Part of a small language model's weights.
Size: 8 layers, 6 heads of 32, 4.54M parameters.
Architecture: LayerNorm before each block, biases, tied embeddings.
Training: a variant of SOAP for these matrices, 289M tokens, 4407 steps.
Each number is 500 + 40 x the weight over its row's rms, rounded and kept within 0 to 999. Layers, rows and columns count from 0. Numbers have three digits each. The size before them is the row's rms in percent of the matrix's.

# v: layer 3 attention value, 192x192, rms 0.19, rows 144-159, columns 96-191
# o: layer 3 attention output (transposed), 192x192, rms 0.169, rows 144-159, columns 96-191
# q: layer 3 attention query, 192x192, rms 0.249, rows 160-175, columns 96-191
# k: layer 3 attention key, 192x192, rms 0.222, rows 160-175, columns 96-191
v144 105:451520463513491509527492491487454502486523499546495464500516404538486515514427479510504398459501493551351498507499543453541512514526513499514417486460376543499498439517446471490509498487588451484460520488537499448497438566490525467522510533445457518520504473494445536430446509467550539496
o144 107:540515530450430495530521558518472538433418478438505537512501598483560474493557585485562546505497522477580491499485532535507446507523513483505580453499530473520462527537503522482438547509444475450557518556542501537448510478481488549453464511608502475437536549454505499581485515460502444466
v145 109:396516486489509480567506493519554517525487495494598480431493467562520494451464466523530465518500570485501457507487512466477513490418535500469431548538464526525499465544544523459510539509484537497461441520479465498490490517543453528491518517474463446531613458507503502516484553525520436438
o145 116:571521538536480520429495513480439482539469491542447477571542520474497496543518562503447545491519503484479538532542474557525502516598524512442595490512563445464525511490474539588468464425485478489566529454493500521497462482425502527480478495571528536452387573487473539474536468516471499505
v146 112:565545517464554628538508418450517438520532496417535489496463494572469449557493471545525446534539494485522503508564526531464468549524468491515524509557504451467467489547442486446555502490508492474421511462484533572520483464461454436532548479501540484501514510508432537520481553481457479483
o146 117:459515465549537384484448532516562508540477551493463464516472530451547521425550567422463565503486511519485478491408512446516479449483524480464478537502463511583533499477571535581464526511478472549482522583549476478514521475516467553489432514433436502486514505473506458460491476490539457451
v147 109:486443586495490517558473538469504513529553542501471606430497562500490498562486459511479491542554397539501476477562560493481520550495458489460550498494468480579466515559542492501520431599549524486457483545510505569394521509518535541476439474530476489486487424496500568496504528531549484432
o147 118:522546410486448514470552494543458507457476489467516426545489437531545458499577500507514459470459587526491536498451396547502477481502533496546444568490513527448568429459454475478533516471510482578516550484463471444554519479492452495546502498463506554481509533487499431491479490499491478532
v148 104:478538503524500449513516533516503489477477488505495547496573429411512506580570502464513453480485560491550525508585513500516431478459532449489541456459453521446524518476420492491471551489496480534474592541487489469519521457512448455470497505514597463562514521506406532456442510432470463524
o148 115:508475529453461490567495495486519535507576482511518496469464583589500546456490482503407549540464472541494460472447527505534536517516491555536495491506504524506440507524569551452469552526490495482498465445520498531421478469491560519523528471459420513424482488545597437536555509467478505503
v149 112:476496527450488473466525473502457415455511502580428463424477497490522529541462529462518568453424471544507495508529404487525576485430473469511424474535505471620570549533500495512426465496443458558563544501555498566504469514528518492557532447481523590528529441501574552514502467462469523509
o149 117:550497503553527507485459555491560534519500543493560532518546502566508499473550418531529403497514561439488518541496595502510491557597538444505562516504505481427458461491495564487548461536512555445465446496474524422512529441488509503447480508497487443477498550511455455533570548500518474472
v150 125:546522418450525520573451450538495491495494532494485553529449674451521498461523507511504487464406579483454525524581432491529499470562510512480516480440511520534524455441497500438481475452452462517538481461558490526607396447498548512477449483475511527505522554515512522529487561491478565474
o150 126:422448513537439539451529606453422502498490468553512492448529372497482489533469458547498498561552480473479506474386527564437491489434482499537489522504478474542502490512481483603485509496579516491488526510452514476427598584431546508549530467497462517510502461450428480447510502533521515545
v151 113:489470494599501500434456533521485469459511505486539524494496591388506489470472497562527520454443531501519468487475531505515530408450486510485497525454556504495537495495485534490536447492561506479481508621546511547508542531510498501495474517499495505493549481502482544516512460526550469521
o151 116:484509503395566468534547464521533476544448469496460479494476483628487515521562511499445455519501500495471509496544460489450458580540510477542461498573447501485507523519520506526476595538463553521530477404489508486445494423479492573496515526516511517478422542503518492519511497474504526485
v152 111:490468560567485531459508589446446493487500489562470516538546432504429505499516477534449518535538443572511494564477452505461484492457433444504485461515549488557517505562432525526509527563544474483491467367468459448545483483508476511511526446538497501594504477462474454470542505497531512514
o152 117:516496399438518461539511436545578532511531528470489477438458616486560525476491518463556505511466514472491546480495517491485522485506498506484481571447485532437519473472595483497471480465518535528488531615522502578530481555540520479507513544451490434445489541492498524511508499489509510514
v153 116:451552535470549458441546502535482472453449490487412514487535457533463512498520425520494530524535487459457517448512439491542521505465516439490483536542552481508444445509464443475535524539435480508527489502487499538503561454474505511537486527568481440485444518541516536526493500509544488574
o153 119:577509415519453436563460541461546541482561528473553468482452523450511477513429580494481497531431515538489519508456599420467451526570437519400521494456460511444492522503509567463501514538552502477400528465470514471442492481534481548513461478445470506561564524508512483428521527500496472454
v154 115:517498410501541443516489544467467507555514425445445501487537465451528532550574529498466534469488493504503480521435441495579473555444528517458537542528519538530457498449542583488518429504499489512504457559529511565525459495524463435458522475518536470506527482456459537493502544496496509474
o154 118:466513464488451550451494465544477557417542568555495502525492477511455516437452435498552549524523493495519566472508544531511516438551438502536486472491458464478561501549484485500494530475473525506515556394513502457460545540473552524540523510484462530480496504478530466459519441458478443463
v155 115:565543512463483450465512481523530441479509510519473440554487596406477500561505482488478482458498507503511495441490527513517535466477491441491442568536532519547525474469498490583446513417488441474471481538493476495489538492621461464509561575543514495512510495548453473534467451501562469634
o155 109:455481513547518593505454446500441514513504514504523561447549413571528517462497507430533473505440561486527481509508487445489502502507488575487533486486498486444534481548541501434515488561516467473483509496604514502452512512423489542521479490410516456502500505488499480485500486534451525461
v156 122:515552493449522599457515462465574459470513427545501579487515453496562514511509404529513449504550468442423563472495485454474502522452434558492492560541438532459523464442515512486451482490539489474495444481491538462586489446484443533525499468483484537525435534558482526457476464520515506464
o156 129:519472508530434437589519563427444541500490501500502407491496605476445487463519574430535556510475517528575505520507532462486477515486507472529517477403570486533487553574452474539506468579454527504502523553493484570460545534518562434476536506448497460492576482481566472533566551477497540487
v157 118:540535468564484438475474485448550467537498483486555471497490521510441569527444535544510429501516488504474509558525559431423460484483457506495468524487487489517492479484489533560499514526560482482460473521481481576448479432582510522580449422583490518508463467471569491487481531454574416470
o157 115:416452505494565568511544506524546546504520507465460466535516528515550417544548551468447491489471478455497469460488448488536569509495518536535407482619490511518475533520495447431506496553414523483532553512512540461487541496408436442446515531429503453492570552523477449490513464523469509532
v158 117:514493534397533461503452551528449515511528498556550495566567459490554475544542528534540486512540495539507468542499617504477477575552475519400493503469600457546490566488520504476470489416546539497527435540514496507460531496507493424483512477504554465500494539484530466514518500488544515477
o158 130:486491541568470518466512526542545497459486514489455528453423534495446490458455498518538532490491518414484533452477452492535506487466528447591475497504438538455509483468454544582496507524508471502454563526516481500503428558495549566561503492447467526507464456520460486472489469516408512492
v159 116:462478510453502559490467474470521493575465452524490575481480464535464464499520528460491539507536475442522527485518386464503555520434501527532510428520482490548446449520601478416524559592491458436502494582541513437543497526549518468515474496520454487438548457472513526503495408492552532409
o159 108:521478516551497480519504490569458555487544464470466420493489547434563541517540439450537470503440502593474485472486592528460462499546524494474540530476547501462544471444400503648538444473522503504507557428469509512471489495500477526466534471507535538557527538538463433488508463506429497565
q160 082:441568466480456496514471551506533509482493549534448524487492487524477475538455522441441447499478526498523510490451502443561480514497449503458484492532389545484408482535446466461524523485534501498451447514477497430503495435454550585522574526482488478413512466542582570553433511495490415529
k160 090:444514484481515514523542415522474478458488532530503502459499472470576480458471483502415546500427519505516550511492532400549475538503489512485536476544463500514409423529439454491535546531507509512531504541514472505501518409549502501504549508465519550526482613556529500457508479461495496498
q161 080:477514506479553554495512513558466462507510541489446486537580502499535483466489490539573477488519480531485430473519459503562498479439476556480512481434498576454529447515514526447583504432536483434473532576482471593499464492526503497527522479515581520455448456497422530445436520536494459565
k161 082:436519447434522537532535562595452476450500492495500452541497533497507460460463556489442462571499480477463478473592479532522478405477526455538495492435458473499572492511454461481556474450535488506471533472520464502503485478524545522491470522594516477426507429524504504531439485497566555493
q162 085:510501495528480473587485453538510429402504478478560516473418535489536455482475474602557498540464430521547458465479529481538494489463496500409504468480486530472471464501541503513518502452423494492531479493540493491547399549521553449461460501502483533384537557553517431517479554526522532503
k162 088:472569608514456478525545525447496523520542442458518482457455498595478495494514485436439486426524409479499447495468528500533493480513572522509474469490490598457510474463519524414523572541506479482511496594551488524524405498550476549524494529514485506519501508517491576540519497487423531558
q163 088:597460473517495500484522460576519515543469447536520571527505421538504505516460473475478436470533471532509475485467464520554561496436470478453491525454444474511445531523535515522513512435517523551504456563511540494527486565520543583502492502512518486480444528451558532540456501513490500488
k163 097:537469525480420491445505479505540526477516400484485513488574483504550542540503449498480514479552546533511536499500443529501531517447466508518484547428503513469529508537491546435461543485495428513471451572417467524533506474468425523531498467551551540544531519511469579471521549586500485471
q164 083:512555486471494513523421497494494481468479505479540508485487508525506495503531505515544486457513467502539491537516469465432454516532564503492449525494488463489556559458502534552433519523446543471451531527479464479440539516500539506542507533395538480530462494474512565563509418504498520534
k164 082:480465462497525562579450514574573526506511569506517515496488501464508569389523477500560547540516478520584505493460459512485455484475549535442449538405470566435505485488492448468558540520499542527498486522523549505480504484478496462507454468564486511507440500522467514542401487504458534454
q165 083:519503526508590503529515535502543441501467486533502485521599425520532532441488524495528479498444515459526553519520494523508504547500560457553558528470529477507494480450481482467502465422565446451488480473493495461417514518495508504464511459451497535456518572387508484511503432506477502610
k165 089:450543507505418531535468412520530539479480496487526553570458494504472472451490449548440487474525514514522515547482518551541429557540481452502530511428457527484543481522500540489514500487488498480507485483514445465438569454527538581513507470515429474518445560456487494545492430479494464605
q166 085:503460515551541481493523506510520483440413513520504530531505529479512501487453448536532529493540531460554455464479522483500487520420506464497475563495526494494487549505500609497590425537490539558502473486428559490554626513514506497497466501459528470528442536416434416495483479485455566505
k166 093:469483470579407500491490542524526440550484540512441470517564398461448578436445451557545530415500396464487465490487465618491494435506552449508546500499472461522564558517488599460472488493538493518456497469485549501550497531480487502507533514491503468515525473457505496504497462483501557551
q167 087:461548479518502521522483478431553533522486434481507435467481504497501467484508526458485447487577469492543516464454467453526509512538480504540459476448529545520458497486569512482519511514433550409530500499452425578512499494543412482504534443437537504472463553486539550486481499523439486465
k167 095:487488439497491574556438472511508569475533467509479456539548517464547530480532464486495474543500522575559459423495482426526486508536447518484493471487451496574507508533467509539504517520489464504510466536500440510409461514445405456527475510539529465441440506529507490535546474521546588467
q168 083:529475520528436461487514475485461481516503516577511483458446460561594431540463558498499476494470496472487556512525518508521490494508496462440499511458482582489470555500493485440562461447539493480541469524562535506493528456491497501402531490583541500487477471564474460441501494522540451528
k168 086:552527564523492431559587488501424531544526405510528475449489547500515497448483496520493533468457508506436457565540455533500484509497509490403449436612519483486529510493539506504467561528448468459491500536451507478435567487452522492482521485470571516522507537462518506481491515489469368440
q169 104:545489516486527502519478516485515492578531509481524461497542449523540572489476514449567537481606476437571542555525461545545468463585545499522502465461515473511524478485544522542503470432439543372572446493408500528495443493502533457544501524433479520492413523519467509452482486456471547546
k169 115:496476462492519501586398570519482485474568553534523514561539507503459540524476478505521442512614479445536465492498403543539516528518492508525551482466519515487501484489566492492444477415481445532473466525462501531520445587539529465505469571529442478439386504495467491495491477513550502542
q170 092:461494555464464536472470576541513451473528508549526491540439502487432453457536518480477544506453489504519467441453532451494486495508486485511534490511512562521484463481460605528503503526473534456442516429557455437538526548507445532473495471532521567532552484559563522493487472491473480507
k170 101:493527494521490528462491493468521550487523528476471471543500525422474498475557509460503516570468560495469457520445575486529435546554502392536503504554515469504402524435530429504473588564499511519492542545582486410505541469509489482504496511469587562510510533527478535496485507481445522471
q171 083:490505455491445530581466492485570515467515564473492482479524479530446395523495535438456476444573479448516551536504489488506461584476542501551468479470514545453427502575432579513464501525512540601403492488513537487486501477516469532410507526447482515497511520500503579539486501436441505474
k171 083:484529534450526513504479443503519567441444518423525479517593520431617481445512493473484561509472482513514489534563462492504462497525449521560481535523462526427490500518459491521487452502493560504507503514459575544470456507529474478450499605513505487574516543451446493515521503429430569533
q172 086:551546537470571469545428446485570475467527494527500434515428556553543473405498484477501506522492482519573443515491539490432504508474494434532514499474470480592631458426527510586480478484521412485496480512546541472452493488537532502516542472540491591548505501503512541536472481488509483502
k172 094:492483517461530480517536548511562462492479449617500462517509545456486491476575502439538413478509416541565435458514514543543510471463450438504523505457476508531565414462527488468479458450518467508513504481485526474496506497533573472572535554506481510485511512488543500459476445563539562529
q173 081:521491504493574541505475490490518573542528485474526532498471455525538454465525425562522487444491532502436555456556517532493509479524498519472411523483534433521510455556540521521477489518495429484549442510470534504581465537510580501436529489452508454506517450520469511492473563458501482517
k173 088:492450530488530421478522465457571446523504540486546531535479471494549409547534484511430478452417563438495526478552532533503475570509393543513479507463563449468480458521454541523545482448523556457465470543440488508567534534491470489489517422555500460473496441527484479464493514484472502537
q174 080:414489505482540429444492520454517459492580517460520542458443455513485564518411500483463476481544504483512466479486418531473564496542485512504516485508539515536474482456459544539517492447483447467469465558422500361492475519499425527498472479577445610514526486563510433504507532470516513469
k174 078:396454519534454510474427510492530524545528517591431498483435500475485535527516430456524458423574460477570507491538471489485535511516533467429493460550496561498500432539501485562461512443468573522498459487445439440526547552558508476536486530487517449524545530494514498583522522526530513488
q175 073:449477491518473509457554474425415549519542533515583484541425529523459454463580449491450560552477496487434453566508546458545442506475500481558529467458482466524481447461515491457550465508503513500516479522481417515518515486466467492465463443492482542496576502434521549401503500538499505453
k175 077:466495469515475507583552502482418584466521555480577523423503508515560407491511505538528475496517511524499535508529525435489484478524444518549543475442495466491478450517616493544529460496468427457529494481475518515591560484509488468484594450420433478485509459467448497417517522502473510453